From a checkpoint of a small transformer trained on Wikipedia.
Architecture: untied embeddings, normalized queries and keys, some layers without attention, value embeddings, hashed n-gram embeddings.
Each number is 128 + 24 x the weight over its row's rms, rounded and kept within 0 to 255. Layers, rows and columns count from 0. The size above them is the row's rms in percent of the matrix's.

# layer 6 MLP down, 160x448, rms 0.0723, rows 145-159, columns 336-391
size [ 94  98 100 103  95 104  97 107 101  99 104 102  95  93  98]
[[101  96 143 129 118 164 132 112 159 162 140  95 141 158 118 128 135 163 152 121 125 115 119 119  76 140 159 109 113 124 144 164 114 157 144  87  94 121 131 145 143 138 138 141 122 133 126 113 119 167 133 107 159 115 169 164]
 [106  99 131 111 102  97 144  98  85 151 116 142  89 216 158 119 145 145 159 108 151 119 140 149 165 150 155 136  83 121 181 149 130 137 167 152 120  96 137 127 129  92 131 115 174 146 143 126 144 128 182 120 136  52 105 110]
 [101 128 141  93 106 137 123 120 118  95 115 101 124 110 138 149 150  96 118 145 124 120  98 171 105 109 131  70 126 115 137 113  88  91  97 127 109 121 128 141 123 162 132 158 116 150 123 150 153 130 132  95 124 141 135 142]
 [121 135 137 145 144  98  99 164 137 156 131 159 136 137 125 135  81 139  89 116 113 111 129 124 159 122 151 155 173 166 137 169 133 166 124 133 106 126  58 169 137 124 120 111 152 157 155 133 119 140 132 147 142 162  85 160]
 [154 119 148 145 151  82 117 147  89 124 130 119 138 153 128  84 138 172 143 156 109 102 151  86 118 129 120 118 130 167 156 105 125 155  92 151 190 148 109 154 164 134 125  72 163 130 114 103 119 168 109  92 111  79 138 124]
 [150 132 128 161 122 132 156 126 131 120 102  79 131 126 175 145 102 135 121 126 107 141 139  80 187 134 140 133 165 132 155  84 176 150 169 101 149 129 109 109 119  97 118  94 123 113  99 119 140  71 109 127 100 104 107 119]
 [135 188 127 114  98 124 169  93 102  76 120 127 101 153 140 141 100 105 117 105 146 136 109 138 126 171 127 137 124 165 127 130 104 126 148 125  85 153 129 118 114 109 181 139 141 126 147 171 120 117  91 151 162 101  99 128]
 [106 105 110 110 123 105 109 113 160 124 141 134 102  92 120 123 170 127 165 119 111 145 149 133  99 106 155 121 131 147 108 128 104 125 134 129 144 167 180  96 144 116 191 141 129 141 116 139 164 149 143 145 138 118 115 140]
 [140 125  94 111 110 117 132 141 129 109 127 128 169 132 128 150 110 186 125  97 135 142 162 129 165 136 116 138  88 154  90 103 155  40  68  90  77 119 167 149 105 130 109 105 106 121 135 153 151  98 158 137 164 131 174 143]
 [125  87 126 110 120 123 120 124 119 187 110 131 100 119  89 109 139 146 111 140 129 130 144 137 135 152 148 135 141 112 121 139 114 109 135 110 117  80 142 152 150 134 128 170 164 132  85 123 113 140  97 152 161 114 127 110]
 [137 135  92 143 152 171 127 146 145 124 112 165 130 190 157 103 153  51 108 158 142 112  96 166 115  95 153 112 130 108 112 121 118 104 124 140 151 121 121 161 115 130 124 134 163 160 123 127 125 134 128 123 114 139 140 123]
 [135 120 132 110 116  99 125 110 136 171 158 137 141 121  78 164 121 128 163 143 137 150 141  92 119 145  94 129 104 136 142 120 154 174 157  99 119 115 151 126 132 141 133 111 140 156 135 116 164 118  99 121 101 174 132 110]
 [155 143 132 117 112 142 141 100 169 153  95 151 133  72 134 158 147 123 138 135 105 154 122 137 148 146 130 115 139 159 135 130 182 132 119 136 158 165 125 110 122 121 142 128 133 137 122 120 119 108 123 151 140 225 141  99]
 [126 121 117 152 163 111 128 141 106 151 105 107 155 116 125 106 130  99 129 120 148 103 112 106  96 121 122 117 117 157  91 117 102  95 138 114 115 101 144 149 120 137 162  99  93 112 147 119  74  94 133 110 130  83 103 108]
 [157 113 115 122 143 129 144 133 172 133 128 127 115 138 120 149 126 131 111 107 157 138 120 184 123 127 136 157 150 122 158  87 128 134 134 152 146 144 115  89 172 111  85  94 130 139 129 126  93 144 133 134 131 126 131 122]]